Weights of a small GPT-style language model, trained from scratch on English Wikipedia.
Size: 9 layers, width 256, 4 heads of 64 (2 for keys and values), MLP 704 SwiGLU, vocabulary 8192, 10.8M parameters.
Architecture: RMSNorm before each block, rotary positions, no biases in attention or MLP, untied embeddings.
Training: a variant of Muon for these matrices, 257M tokens, 3922 steps.
Each number is 500 + 25 x the weight over its row's rms, rounded and kept within 0 to 999. Layers, rows and columns count from 0. Numbers have three digits each. The size before them is the row's rms in percent of the matrix's.

# layer 4 MLP down (transposed), 704x256, rms 0.109, rows 264-335, columns 192-255
097:505464498511543503465491481506472489535507553502538505510478522479461513480493479521480490481442500523552521521513508507513474487498503556505500535502522487468521492483539478484495510476463500
100:474494517500500481468512497500490502561544491505521453442499459468503475535515508462494429473536511503513520487460513510500512493493516501492501477532510463551532493490508523500518487536503490
100:465461522531459471514508560503522510503544464522519494416513504458557509496534480475507535501490520486510501481502478549475539495517467520514476498501537505523492485495495522532491524495479493
104:472486479503513485505530483508439509473505493478491510501460491495494511546465524467467487560525491508504452505500490472524498493477508500496559491536510503503505512545502508477531520474509474
091:481513512527498455468535488544473510465509494502492521455499476521465516494447478506494478471502511492448484489482489457549536532464479497524545473486471542463507477518461515462496504492531539
096:477474454467500507504532497525519490458463446525506456507450448458507469471502540495546495461508495520494509452504534552502514499535537502524503514468521539494474465475469481504555468496575497
095:538523506485537504500513457522468466505499538495490469480462478499515521521473494524506486482482462517495488500489496510511517509514508517511477503498468470499458551531481496503491518509495494
100:497531502509529539500498486493515508479472466482466512532483436524486512481527500507504485486511517520491496487468463540475480551497468481487506514490481515552430541455522532456511468454502475
101:442499525470482457494500483465495485466497497490510520509514438520505473497500515463476503467467494486503495535471538472470501516447516501480506513501512498504502495471504490535547485463543513
100:520525496486461523554474510512500487489515505514518520472534492499462506530508478515502440486510512520535485470508482478515472491496456505489478493514491504493487479500530458502472477494520483
091:449489486499487521512533500494553513504480528493502495524484473486510489524514499542485525525480517485471495505491500504528530467506511517499473508486512484534527472517496462534515445465536469
091:536489504513492431527452502494496518520519522531513555512537462517517482471487520542482476495437466517513487504482503532503511527489516526512499527527532513477499489533502483495467498540515485
098:536506466515521480485473502509490494519474510510535501437495489508530487508525486528463495489500511494522533505502463533484466485508507488532509497454532490536528522520517479547540480455483501
098:523508463536475450487532472528510497499461458486491496493456478481484458507501497505467494533522528499528508513499504500531481530472503523497459510488532500501531461525488525526545489484480513
104:501577504511508540509445467498442481491467512486532512473475527525472488484487474470505483513507498488500472477481546453497534464507484517508461510492482527474490520513496488493493519509483518
098:508507484490524515529493440522495506499475528498512483508475465465460512489448508467555502532498491588532475518516496462453534511517539507509495471490534502520530468441539524472503478512471517
107:536470530495507539515492495523511515568437508494507514511549579489490495546517506540492502475521499487466510541525511491474492501515493521534479502518517517507478530481497500489503472488533489
097:523508533476516443481524491481509465480509504532503498506503513465475470509531527474490492487485464526470505511472484524474518493526504510511481478535518490531553502488508515459474514565479483
103:500507515472509547534480551478539453479488484556543532437526506495481485520505485488483533482491523512488455529516490507426509517523486498518473486498497526451476511470511464531499508488470468
097:473519486541569539489537499516499485478519480531486522503566514506485515519507482492490516539514525504484530481491504513508538525482493500517476519521514532511531502498492503484517504494495522
106:509533515523495578510516536508530512494508523486470525555499532497490524497509495494495489486540508498458487503489499491521470588525517553510509497509550527510455504487454462487521470488544502
111:462467504487504470487490487525481495544494552489437542469501493517496464536550476512514485523420440492485467495495513475470481477482510526512500470480471522515496495531507482473486498486535550
096:509463536476504502540491484544486518503495508494533519469496493483495471497532482489526548440498484519464497528504466494520495489476502533473477491529507488487497468522530459517449541479477475
107:486512463517468475471516535493495472498528554536467500517514502509463480498516524470467506489521494493494506482500517525518537568503502503494517507582472473502509443484526492455457441468490530
100:463507501532498477507511479492512577488537505500556470493538520459516474511484531485467528480475530496522492523484506512471485491472478505496484470491540565518544468500533515513505487481471534
101:516506480501501487484499497495461505543481505489483519517503473484535506480466482509473472498470536491518516482463511531517493524491525512459501464508523491502487482479491486521541434417488516
101:509497503482548495547490520481517486529540476493503497539454483541499520526474520457449485467512484515519483501475505513446508501507540497485512536517509531519494501512543497510454464472484488
104:462458490566505477524525521456530490484536458520503507515495483502510470484521495511504464476529482522459482463520490563553501505489471534487485524486549502515522514526455516516464507509464529
105:467464515486459520489479476508497541485541523498512543567502487525523510469480497537517504528548507473495523463503480490516535509471501517443514490500492507525512509492509498526501485538462497
098:468543519528515479524498518525522508507481533486496515504440524532508503471482499529482474522468493554490527489520485521503457483518535473500488484499464506546497531500505457506533516515486514
108:480497494508503558523453500480502500492528503505488487544513542500501471494494493514534506512480484501502488514468533495532532476529498487503506520514527441553495540520493476480502498542512474
099:532496468483515510511551500465503502476484467518498466481479536498459523499495518504491539457464464435526468471516507488495567495494467478507506474509484486517510494492586563489529489518543487
106:503496486516520439511488486466511507481541488501527478440509508509438515502527462541483468470503474504552510538496512494483503517474500523507487498498535528520565510487452510535536517537493476
100:535480519512500527482453511500509474566449515489489475496509489444466531481502485470476468538479530480528480573518511534490537462494452473500507543531456454459489537502528506508493508447492526
097:519525519520475570517482485499496445475475513497461511552488482513502513476490522521536461448494495501482484522499471526503488487521475500515508494494521534511545515484494491526496489545479465
102:525507520491494453481498475506507486507471503475518479454515524504472521477477467510459531521471468558478485520503489529499521505498467525537521472465517446500469544501477444541491449458471473
097:522477513519472524529497493505448490451453491570539505455495500508539495528526503507498469504506467472555494493540493517497490476487521483527490527506512514458512548457484481492486536457487473
105:522518516470529452506494519492495503494496485478497478515542515485464525498470476453448527441503511525519476512519489518497512503468476454487518518416489496502516456488510511514486520514494532
087:465483475488546475509480536467506529482466485503529551491484490494472470519526500508524490484508478548528526488465491480541494512502483462550509482514521549499523552468488505517495481470484528
093:488513475532522469482493512537541498498506502509530539479502525504475513492474521473500503505519459472469489498509499433475537460546505483500527512478494458502497552500531473459466514469496511
102:578488525535532560502483518544538504480492483496479528524494527479505536505503535504527514506499496491503475514512530475523534539520463525498488482521477512482493490530500503512458501540461500
105:527557486508474500510466495514495497527500521472516506521545459497506505483455449484537521509482483518464479542488513470526511512486500509546503447486489492499486500519439496500520496498494505
092:508504496519497431491475508500477474482463498484482473550556531494580526508476526525500503512574487461488541488522475515462471476478503501520503487522488497472452503508505509490516458496513499
102:532475511514428515487431514470467488509511455479508535474480544491520529488516486538466530482588542460498490500456537518492465517495470516500494469517511508505463490515502486513497533564495497
094:483492498494513435455523481458522528518535531474511526506555502510503458485453490505457555522487437511499480499535508542539512472446472470547487516493502480495486490463508502475526473509513523
112:554536489495528565490505511550491530505507518507487487454510493480473534496522532459525504525531485502503511497513544499490511465501490521508477513487519473506489504476483474480512461529478531
092:508516525509478493521502492526483536494518483523492501539553527471530531528490505544487463500504515474458509480454505496482549495508488547508502480504506465482498508545511478480494517461489523
103:477440500496498512505499511505521496547473524480458493496439541465511490463511486529451532498552460509538483441548509504498496488480507490525514470512529495505516482515487471496519526493524489
103:531503466482496509491550472497500504474460519548497484521461460501539484472529465491525503506510527490449494461512538533492497485494500535467499494520476500461512482528481512494542448473513484
092:524492494529482466512504496463475506477472506479518456529471522544490485465465524538480529476495491527506506450487544473467504497496506481494511545504459490503545474525537523465503496551484473
101:482534498491456512507506484504499482529493489557496485522527519496519504557501524515506496544513487504521522484523467545479487488492552492488438488477510494565509514498484484521509518523498473
100:474493489490484539472514491522474540484538474511496488474470482454481518574494566543521542473509486494464526516499459497517479518490524488520491502504490496483505502503500500512531518446533510
106:475505474469471487486496479543491505491497466519459497541454508464497485491530529517474492522525468518477466510511573496484530540493529490482531494495499527481534527456479506501535540542495523
095:451501506516482456510529473503510500542480504499495472539527454517555501520529488509518465480495516501500496462511501473487515483523516534476472500512489502562534496485532517482505436487489488
105:481508510499512515514516525431539550505479521427475455489527489531469498517528536461494531517489514517520459483529438488477543463534502501494546499516537516494506486520530500503478478510529535
102:445498510504504483503520505483533507484463502537481458482500500515485504468494513530514511568444523516484511488537513490483463525441503476473510507466511492488507502545511508484524538512472497
085:496514514476511482509492524490459490443487507544498456528459501491516507487508445472478478479546524487473521472541480486497510488520514488532512492489512550513463498476475499531509492485462511
107:514502454499521505472468475534501441504544508531498532467484489537465472491521508497485492464464504499479538480463483496485461513502545497597483516511483497503558503494552498530489473515462476
100:574463479476503518480488484503520517493524534514526495469508511468487519494506497511534481521492469501438532502456531490508479497486527503527528482468477517531502483453526522496570529457509471
097:467527544520446475487496524489492479485485455488484518525476516529503518511475482515497499483476480485469502563533505487487524519476507450554466515509473496544486492535535509444481519492518494
092:510552504488537510524493500507503498485450490464508494530526527497462474509478471490508519531464482516525482510504480469468479558524503513493495478509493492490481470528484489505554464477511515
076:512546503517481635502462506494473499515526490494493500576498485521515518478476505520542498502483530520476462518518524472501505521521479526488492495489512504500509516500503490487483499533539504
097:479528495483539506519458498478469533495452513485472447485477495468521468522551483473543455541557447437508463512502520469537538497520509478542486507489527487513476541529494504478523554511479447
103:478490520505499537515478509505499447528503465484475498455509498514483478500498555476527481475494481538517513527537545484509541502447489483490500526482501499502496539477520533502486525499519550
101:488551501494508507513460528467516476490478464548499522493544532527515447534549523506473468503488481471502496490530538511488547525498478509493504482469472463505460491489471504503512499544423522
097:514479455483483485498512540496495526521478496475510490496526497506472476545583463483493531481495504515496473524475460483529510514501452496541523498511519498519491471459545501465548431496496509
102:503456501479525583521510466458525529476507491496499529508497491506492508512467513518485496483519527501504520535489502474531522527524530487497491517521444540462543476510584514508502503525487514
097:511479512474496508515510532473527470531481490480517564534471520495539500527525498528505501511462494543505522510501529494536471529534516504528502514474491503474474505494527532506469505481493539
109:497488558495502476486485439450529497528472513461485507505502499504492457516490449526520494540506527488490484501482513488516483465548491518484514476478527512500482511532499482496451509516501433
099:541537525446463510481550501526460446491555492509523469552539505524509485501511463516493518514510531536455525501523504473491448467498521486481491491479499542460549479494499475483479520459495507
094:507500507448474520481513524483506505547516525512544476460484552477481527512484476538486456514498520530478428499469500521498486507478528461483523471521506486524493461473489441517509498508516481
102:497501516504438476474515469502510445510505474507510519547506491546498450472509499518497503538468493527555499519505502510477512535527511504502540494463506509516508493471508528532466542474479483
# layer 4 MLP gate, 704x256, rms 0.186, rows 265-335, columns 192-255
097:477493520517511532519451498533541502503529494507482502475538524447504477504492512500530480483503560452490497502458531511483501471506515489516492471549513521527483505501509545494494472510485511
096:504474526483496450519527491500492501534493523463489475487471491531506474513464506496504499511470491545480493512470478512505506456461509496509492476509538507512456503503479528509511494560518483
095:439493478542480495483506503485482531463486504485492492492518513500509486510515496476502509520473508505515515487475496555499493541450521498421523491540533519490489485530492520511521528472493525
093:463509470520503581469482518528498468496531520505524520493507520470512457497473470493449463493504524512532513510476523461480498487521500518531501481507549467506539518497517520522510507552520490
092:477484486518554558507470490445503503485505502573506491490479500491494494495457486563522506467495463516518514506473495482541484497527507485533508472501475538536514488523478460506495508546519482
093:561476520506516509505501521530489527445517529459470484468521461481507477533475522507541526503499491480529403483472519533480491550485535480518506476492493475468518518514491502479522494532516474
103:517498515502508528511519473472517522470548490489481523491487491493507513480484467489513501458514491474537523459467494561499500487485477453516476509487459520502502490489528497437536517496472464
096:519488499504480492483474497496497509511533489505487518502488530490502480473467525449515538479501489527483481466491483505510531544508490487504504483512464514476489571506485513491522472504495453
103:474543504507481465459528512485504496507507532531496461523476460467512524466450485534490480481499496506498504522518494479529500489459519454498497466510522447476565527499492499514542477483523513
096:459502519512505492496496532475497524475500490494491485498497512485527515535543478486466434513523513475492507488474485483528476471454495484500485478466484471489550524491529508516437524516505498
102:525458471519489466530453494538523466515512470534483493485521524505472526473516508500510506547479458492515519450519519474487494464508522543514467499498469484492518518516520542464486519491468528
099:476519479525523502516505480503498494468458502555470509455492507468511508516469505497494479488474536547482549492496513496490480534503455491475476508526461491495510515473492536533503482484498500
097:493493496529477491538485509496500484465497470502485485468491508490529486530461546490470512535516491464499528509490475520524458507483460479491513525495515521463519501493470486486466485481479471
097:503493485493500542494499482483457527474527500494510512471523484502531487519488470540450492446494498492522502506528523481475485511492485550488541483508466474490473468481498474483516552498499479
101:488532519501487512525454540478534531548524538500465515480497479455477529495500519486516475517468519529505485524484534490526487508486457506483484537513473519580502466458493500468484458521480521
105:477475472501479530500506521520505507527509522511468507617497462465505479498518484496518553501497477487517501537516495515486526502502495526454537515499516470527541514542488497507507439507479503
104:502479477448485510490477480519474512491511498531509474513520495511554474536536527552494504461543502510509502543520515513514469470491490500480518535554527494505475516514462513525554487472533514
100:470513490529489498481505457533436491502523479523518525473494485509512542515493466555519413520485480517517464496527518491512426494483541500470498484490451518500496505493473465506500495492516514
096:442539520554462459519502498515421512452515517506547484473513496489520514508536509482479521513517523527492461493508534471512505548530520558469475469506537483474513491531481507487497491499473513
103:480493501527527521489490479500554529521527512500506457498502510548522492472455488539518457547515520498493495491492500506470512535571462502470487488446471524520486512508505519498520495522460491
105:544486486495498491523509523484485508553512507517490525501469515497507538542502476521531481510484474497495463507460485524470509462519494451463524526482478483564482451474488482455497521518551504
096:506513473536501507445472499491491523476446542465481495477497483475464490482471517468491502496537491480493530513534516492481527516480461530448499486489501507542498522519479469450508497508475514
104:523479520467515499473499494470492497490530503496484488491536521478515490493488486500525505503504510492531506514499518529452506507502486483505456473499498523489526499495527503510475501485445526
093:497507499442482523534512472498480462531479510505536525492532495509496533507489496520561481478503513489489539505489458513500512466492456498516505483531492505525474483488490475521474526506519468
097:506497486501503515486494508488512537460500490517524497507506462434484523501493500525490506504501472497443475498540485534511522479506467462491493464490507507495527466480469472537530502478453530
092:457483526509495525550543512493544526505502490514482490514526449453513503518468469437487532529507527477512499535517489503504519456516496480502525459499517500496511480478485477526482485531478470
094:503514545491511497533524489481465513503559484487516493501521525461474480488433488540493470481491560521494490503483492485500523482487510497496488499547532504545531467446466525507492514481483522
107:516512483517448488493520456482543501485535492491446511484527543531515521510458506516462537516525471484498466499490451540494498492494509520481542484524544501560520527516489548490550474456516469
101:454517515515512500532515508473508478506492502427466524489490514496522493509492472534469519492540462508535501488516490519496428514507540492504513445512555512507480520495506521449535496511516468
109:509485470508501487502488484505536536481505501487521506501483512508512490471510499523530516506527481514497507527446504500547527524516519512512507472500461476494520479484509481515508497513500482
096:487510515512523513518486489498494512441509498536471530535503515488532513492524516486458467516568473517496500545548473455515537514481462492455461527534498502515537509466486486476528465500531523
098:493514504502477494509502528486471495525512526481488511500479469493533548539473510473527489499505452535501481494480528504525538496470512489503485530470489538483517516525509487465454488496525477
101:486471520511462509484497473550479502512552452514478431475535504516497495534454545506514471485524509506477470516463524470509505517479518502487478494532483508511510473522477522464517486471471514
103:488512542488498513491484474474513484485484524493497527513522467516503512509518459506518525497541451480502542491535512451513540490528591498505492502511573495515474515524465516552514461526504513
103:468501477490523430472526517496514480467475513548488518514500523505561450539437515456476478507551494502487467534501509474491482493533500524485474480529499499447531532493543504528453528484524503
095:451564487472464502520468507480500542440487476478477513522510533498502462511500536454492453519487470458503514541473436461522511514484493500502508478521498553525483521508528498497488462480499551
105:479526494502487517490491495498504530525506568527512495501512470509479567475522503504458532479499464479563515505475480496506503577490519500523494505474449480481464453490484542457454524480448513
091:502511504523483526466496494541498470500487519486464478474500495487461495493480517476494511533493484532493486493496471507537480495507511494493517495502511519505507488502508505517459495468464513
099:520559520529528515532552498535483528503434510519504496500510504543504506510505527526515464474498497488461521518531515522495536510533553529505495521470487505496507544486481508497503509548514480
096:445475461486509501533524453490501495495495509522501527502499473485517514524470494504518512478541482546531476471534466475532486523517548533445507480493489477518515479475497487485539524535512489
106:549470507472484485515512512515493506480503492526516520452478508542531483514497492517452548482512524483534507509496425505507518539531497501500506512516505486515487487472493513491530447487478502
093:534486481470471507490498499522533490493482531497497523485515520514510500525476508529497486455569512499473503516541558489479520538532490499503524505488509480503529469450466482499495513477492512
102:467521525524518442471497474484508513496481543469494461513536464477501483509457484483500495479488524479482529514525506439463478465509530476532427473462488515500495481462492518516504522493516448
101:546527513521472505501512491539548504441474492478483471497507521497520503539442540487487479458498564468466486524485461482461528517516506481482503424520505528499473484537525504527518515502507452
106:534547476472527517488508473517491499494476505537506536486517479473486497502480510533486520482517514484524495508467473498500418503537556511487508519468467512508514481489462479475510490502498506
093:530494464511496464474461523477532537506500507501510484516469494565506490558485485509468481518477476511492458509494494493503481513498496511495490527506468502534513523488496495543504492514523486
097:477525502517467508501504510508490505477482559483513532477531485451551487529509452518536468469555466496537532481467500496489484518482484503487515524495497492551532465466498520502501549485525514
104:518482404517523514560526462562551522483456498529490481506498506502544533469491565513495482495509518458482506514530476502491517504529456522472483494528479502540516516499524510521483460518515562
094:504445562524483529506485493495490483516488507479468540507491529495456530490469516457507465554528554516510518490506531510451460509527517466493524524511481493478525483455440454507510485456494528
099:496427525523527460498485493485480480524451521491458477535523540499464505535490518516475464496534470515513499513554483536555501471504524481474504485450476494459483522505525483497506508527466525
100:493476489564531461466494524531463474480500492485508508487509485514461524506540458468464535519465492562537520524525492468469518488499494530443492507531501507540492484457508508505499527542505514
100:524502490485464485531538452552465487525501479508455501533491504518511489502513510435492526530503531460525475511508506498504543454468477528499500548483545524542522527454487516471480521529506504
089:487484468477461480476515474541467476467548553498543473494558489515544451521500517453537458507516530491511523500501480492528508468501523498489555476531508522504534510482490543505547439467504480
103:572523529505438472505497549501508481507528530549478468482489488505465490487530481515546512563505488467512476502532483517506489496501493506507488494523544455477484539485461541507515473486510510
097:505507468462505490428544483482515508507493489510496502505516491487519532523520506462484523516487502518477530501535501450488503501481498502480507502438515520531557518486509530519517484463514467
100:540480496518520502513515488514544462538486499450495503491563451497487479522466516502486493497483496476501519521459516465478502480486494525423469495527484501476510522460488532493504511492535490
101:527522514545483464481542507515498506484493432492504488521523456455516439513471482503495473499465489523509529489500507539502531503501481495522504482511524497537499513428465474475497487480513480
100:509486481472542509531515518468536509491469470450506455473510505497519433474485519499451513496486516433526499482505502426546480510470540534556489460592469495487508513479512519481504476482549513
102:463472506509500558490524532532466486450459536492492524488489453477494483474511516501474535500491512518522466545506516526540477512458531526491488495523441459499497483500491485490477469487524511
103:500494482506469498482522502427463517482548520547478461478491512487504472520506477508530467479510485490502492530466536467516496468533483486477512514434512478452542418489507529472535533491509537
099:538484466546445506547502491549560483477528532523475516483523507488476484559506501500496543487526497519532535518484502501519506502522521485469520465489525486511542484490488522483484547495509490
094:511538520499521463499472483481511501490498499484490472512469480496495510494479491481497496513493556518504466527508473474540466461497514510482515493512498477549491494507509521472481494496509516
106:539509529508485496492501462508471494521537462502513510528501506509487556495540510546507507488492474538489484491468500500480511513500518521497514493459514447492525487496486550518467483483510487
100:488529500505490502478522468549476524497472506514463526509517525496475479521488422515577495472451524503527534493494481494489516475516567488474480469521488462510477518521523488491446461497539484
095:521554439479504513528473501479510509446462545553521510490509522478470475487480545481441482479501523498503504476530498500513519521492502504534512485536508466467534486511479516437488553556493577
098:489496470492503481499489527567496517508476534475510510489492467495495565509485515532506489525548491499476521501520462472511476545462520543525507502455534550517512471526454501508543525510511535
105:470445518505505482506501514489509518491518517462497507510490508515520501528518519524516490460506523487490510557500463544495495507506519525484491476496456495526503485484491483500521487518507476
100:482499494484474487508514488466524543509512471526475495542503587498477495466520474469485499525497539467498502526476511480466478526506515502495473511491499469471511476441477519520511489514550503
103:490497486483525513480496519519512464498455541471473503542492522561523469527452516512507503490508475527455491496520429503520509502497464485520455511479503456495526535468493500551517484505524508
103:494520515524496506500480507487478529530490520542529540518486548492547573486473520505467494491524517504488520501469480459466485496494497514511520520447477476500468515461509515519514491530488528
101:493520495474481520478515497499496480455521498536500496517534484493464511492431592450508496501527505481484515520465488472519512491498551539540522498481521514510521517466487501516455525525479464
# layer 4 MLP up, 704x256, rms 0.188, rows 265-335, columns 192-255
094:452522528502523497484527505491531490509503517526461539476513474495499500537511549503536540498519505486469511533522471515504568511475501499469492483529528477560451502515476489509530502471490478
099:452475528526471537527499474493489546525478541498516455483517440505469458514558517526516512460450508478485504519520492522529521493500511484521495446535507527459485468486499548508522520528464497
102:475433499486500464521483448519514506519494494464485480494523534502481515541529453485496494511498505506508501502511488507548465512491478488506529463503544474464523536493447530435478489507537543
092:513489507498501476494471528469517453475535499497484502470521499478455519478519527532483504527528498487475518526497507552497468480535510505525470481500511481522521558510527526511520494514492505
094:467554488500553494516478452454522501507502531485506536464517481513505475528489496525532522517518499514485526491500517478530477476491507529503511474478449522470504540483440479533559484526516450
097:470520481511469503512490483504525503438531476487475528528478540548553506492504485488456491496492507507473499514514461457455463528482501484472460468512475535539528525494530501539461478521502503
100:495534473489507526510497462457530508525519503529492501507459477491438510529516435476527477518509486479517525464459487474490475474472458472500513477487508502512480541515521491497559483462516490
100:538488500521467492498520589483543463463541485525468488505493451506487505517473539519461496497509491495478520473536504484518509455510489488507436516492480476527478476539522516479481526479528463
105:493556514511518515513499519527464515497532519466468440495487484469484479494503491530486493484458454493488488494542536500524509486559511521556513479500519494506513513436489463482479493500535480
094:489537510447486514505512495516503504471520482463501455520475496504509531522487463532458542525537528499505521455498523433494485513525519454523531495533532523500524497517493468485512547486562477
104:531510532500498556505532522464481514436508495486469538511485502470540483507486508476490507517462523524508459515501456486519527543535494523515508494495522514528443497496513543546463502510481498
103:505526554506535518498545513525502487497450488548480451469493490483454524488498496505540553511492502523554507480522515504512507511519495503517510551490480476515507501501468495495542507469484519
096:520501504514511499506454495508482508461520478519497512520552492489509573495501495478501528478478499505492533522518466515509507504497494441477505495487499481510493509502460472485510450534488470
099:463497510535511487517480521507479578496482500476476524480495501526489464524524470483506521502497500519511483521465465510455464512545483483532481493524493527507532452536475504522503529491509475
097:493539494516454534478475508502485517498484527516516523549453474493480485522484531462539528491445498509517505523448500446530494472510516489519497466538517514522499523516514430455511469519548502
102:499494466508488487455490499514458484528495507443471490451501491518509508502523521481484494526492525516512510511538499543445503460510516438514541502495511507525545479480541524513531513469511523
108:507504504523503480482473502448451504502461486509514511480520498494518485480525488494496520516473455482471507489473475494505508506504492493481478472496528474491474465489525488454492494486478510
099:496567465498511515474538527462524482483494482468494500463526457519479528503479500483497511473482521460481507504541508505485476477457516496491475498498508530502497515528472474526484525509538518
099:497520456523480504517529512512469562508465493541494503469522500481509454498478453499473522530530454556490531490554517515519527510515509513466530516491491521465501516494537553517534512505476497
101:550553521475472445454482506456524484457475447521494537552464545494530512515514502539474498480469479511487514510500504515489491519494506522503486490523513532472495525461519498481522469480501509
109:494514492526505531504501477483532477478486492510502503492512510453493488495460450493508517496485504481542441536529514512529514495452476515532481490508487529474513533481427498507476511551522465
096:538468518465517541492486514496491512506477525502496484482481477481499501502524520515513501513529503508511516487500516510500492524509475431475494513502491534521492486513482490469520479493448503
103:467518448471489467504476525561446485531476503492500510487481494480485499492501540471446502525492496534449501492487503463522497528504498511546505523518460513538517473512513512475512491495500499
098:414483498513504489496482549515488518544509499526460495489480524491476502461509469496526481505490509525513468463480526500471484482483473486532462558530521479471485516479522524517521513491517501
100:523500527489491486501539509543513475501470529523501531499487528499506522515468481505490477518491524533475514514484489501539486514515521539473535505504488474531505509536532463477477523515498565
097:487494528540481490484500532503542492477498526470488525507493511484511522435515503509522491494488462496518515527501459513506500501519505497532454540488507496524509520530516507496472498421505484
098:505511535463536511549497511508485491488473503474481474515482478485533496520449507508489507493503496458469490472482487476517487479475488515469495487490460517486511486527503497498488491394527440
102:494486529536555498517548464510525499510479492471494499505510501496510491530507529486496464527511509487512550493578518465487522505468516492486487507521517524480487477479522508498481490509454489
097:470517490519482479488474540494490496524443492501470534498493532524482494501510500507506559510568471500488474498501491528466511495514471510519508475495505530526522539497502476488526442500527500
103:469522517494490484508505515535524460470528486515483492514470488511520499520459477477538506511481504485500521518441537490510472508466455545481466503477482512492534500486521492495570519495497505
098:477494507472498496512509458523484526491490524501517522509502554535515524496511507481463529462500498512471474527510460498520503494481484537474475494489493475543553513449481515447472512480522540
106:551544511472505498534522476506416447461538497503539512486514519486473504539502500454474452489516472525541502443480501519489516438512462508499475530508521520481471500500511502477510469492503516
095:507436463498531505469494458473514491507480503519477525521479460464470480508477480484488544483531497506503536474539453524517482525495460502523503489485510490506467524486535506534486446498499484
101:502443512498465496507538489507463483468448511495492563476487509499543512490513494491503516491501484498475470481509486460495546538511567510464517504480467463495521481515482465509520566491507529
102:527518511463482536503498480498523495541502514503506450463484499538453493508499521483527532502479491499504502485503497547460481514509482508493524516492460519483487498504517480504479458517517511
104:511540470496494519510516498506516567517490474515483527553467510491451526520508549520521473523525464469487488526506508476508494499505512535514466475524520484484557512470513485502486573494494517
104:488535429504535513476546490512489535461529543519495477498530494511508530490493482473520535496505468458531500479524476515472500520467446526487539508521464524501522499529492512510487521518501488
088:484511492520486516474497547561473470444482534533504505484482487514506459518509541504511517529484504529507527469467454509520476491490488517535492459467525490515484513486488496535469515522522512
096:505520486517505507479511485490477485484497507474508483457505561484483478456486552516504514539500546473463550489514510497462501493514506490469463475505474494452508515480510489475493502483479493
098:525507520519544509507515510508509511423490499526482482429471517497438539523498531472530510502531461499536475458546503454540509486489488529538521483522479509484526521506486498515474522485455510
102:505474518543462548548507480557523507478514493482528471489523473485532551509467485549498533521489511495498483470498451513494522488546517513515534471458508499474512473479533465485551515504493500
094:484489491499528492527470463512543559509510503501497514524477500527532534479507509472489483505502490550551502477487511466541467488496509508532496496463507520514534490504465465472490482479511475
098:537492491489492510532444495496475533479510436490524471484463496483516511491500502481465521510525512506483535453542526495469514475520474473482528526498496526506462488541507519491529495515476479
097:464507509515480477478487496518471486487487522441498529512512503495500476480516476518513469544475491474500498498498499512517512478528501472520496528487494533517474491523546512507543477489451532
102:487523503451516508545502508515503523501500482479487493495504492490549498513505495527472500475461545492484522492490535473542504485526489489501479481475542516471493489517509488508514502527511504
089:506511474484491488477521516482488478497530464520494496533510480521479495490530492530541517467515506485480556537505514489502501481480497495535478488525529522500494484491489503542467523499475498
097:523514500544529562524498544482491526471509472514477465487500506553514469440521522497466515480457545552474489489499514510499467473492459452505528525530522498463481491450499500493496478461466525
101:513454502460493487523512487458524473440505512518481544473509468479493515493520522517505492517491544477469525497507487502541495518471560527535470493506532510521478470490495532500511464503436491
097:490535509511495439472445534499509494487477511513502491510492500527541489488490501503438505482482510478442496538495493476509522498498507511467519484484501541524483463538497484453473451556526506
099:467526499524503528478507492545488515493523491549493535516480496445495499558498477525527492494509546511551510510496497518518483504559507528469485514507534547545472465491524542498502477476525433
098:538507469508491501561476538485478519500497471499494514471483526486508502484538500519489486535455480538461491457537503489492509478510445492505493573470503496479503494440524521466528529492482487
109:482435515522493526475519488477530491457503532457496547552502488473534511503539548500472489519498509516533502496487518464513490477499457494463495463458511504481482543507523478479495539492519526
093:490504461469458471438522515517484477545489495540478520550501541514496503499494487494526486507478491496528503500541467510479506472505484519476483485492478506497510516511475527520524507518507521
107:510507541502501479489493514501524505483526489526492543534472480446538519539513503456540530547490479528495483503521517522504458519546478492525521479554510499509478518538523498525475492468572495
102:473466501513507467489489485485508487486501505448523486525478519504463493475449512537520466498479500502466479516499517520531473501488506456492492513489476521475480502478514489504483462487516513
105:444497515502536516530481541491478505484499507517508487522480494488520499515503474499506496520515518507528477518520555482461518543499518522516497523489549502535491493540513506525518474531473479
100:510498486467463498494529501529516445469515481520498496496529509492465462509502512456535484496532518465505544488494491471504507551470511465498472513527497499533505472536502518462474493528504458
099:542551545490509530498520497485484519493507499446487537495513514514555489541517525529482513509516531508460506525453484491523454532480508512467523535515482557545492468503497491465551489512496501
102:476531482502492508489499512500474497494522477491509520500473476457482514512475495516509496500490491559525478517525484539499488498492509495560532483498500466523512494494543493469468510492522517
099:515494516508516556515455516523497466519484478488443526510517460501495466474528509529513556498484539520489487481539476524465529488488454476530513471538494524495493549497503511491493483526536475
099:478474453496446484493531490557520503461501497494464522519536464513497463525493523494496527467518501495490478509514494520511481504497493489461518497478508521521560470536502493499493533488477527
093:481509488473478497511461493522522498518541505524511513485557497455498488526507492472533551454562486444504501500514482474480513507499424457497504533507524495531495465542494538506489494535475473
107:465476510498512536476498504474502469487483488506495482507494519541491522539532484501477525521512476515497469470486513556524544498520465480530520470479504501479537459495492498507506545539497543
103:510466446506529507504491476504502497504522564472554513542479476532479498501547507520482470487503497498496514484481515512559524496496481485500521460479489491490508513461518508483488509464502462
096:524514480481510500491475529535463498502540461444500497447485487468485486531513506504517501503542509511442481455493517498491531497494477503499478538504463438483448516490480521489566481508548510
099:503519521537511487483481558536509542512474534498477523546522506497489528510476468516493483499523463455493499512507512547497480498482515503501495494497526502483520463492505468548518502554518474
099:523532512537533505489485523477496496484514521510506503435518522466536489531498490499552526488447529490489506478521491460487524479561480537447492511487515465519513536507512535509499546490507489
105:494504496532455438489496471500501515490541526502500484501521501513530492526525496490502481530513456517462552496484517528488481451501490459533514462540532492487492515519496556497426504472529493
097:463554486464484473480504537451497503517535476518514488478479473469494467486509490520503498496551531510483497490464496509489499492465514505522484505512494521492480472496532485491501507470529452
099:467533479500498495487491485525481506541517514499520521478504502513496450537522520533512476495497473516480540500516436484488470482508521511540507533494485506466496537486472469505486503514503526
107:502457516484480513513488480488533475506497519503518475521505482485518511516468487473476490569492504546491502534497524467505530506517504494519518500468495544513505512479529509515463494537480480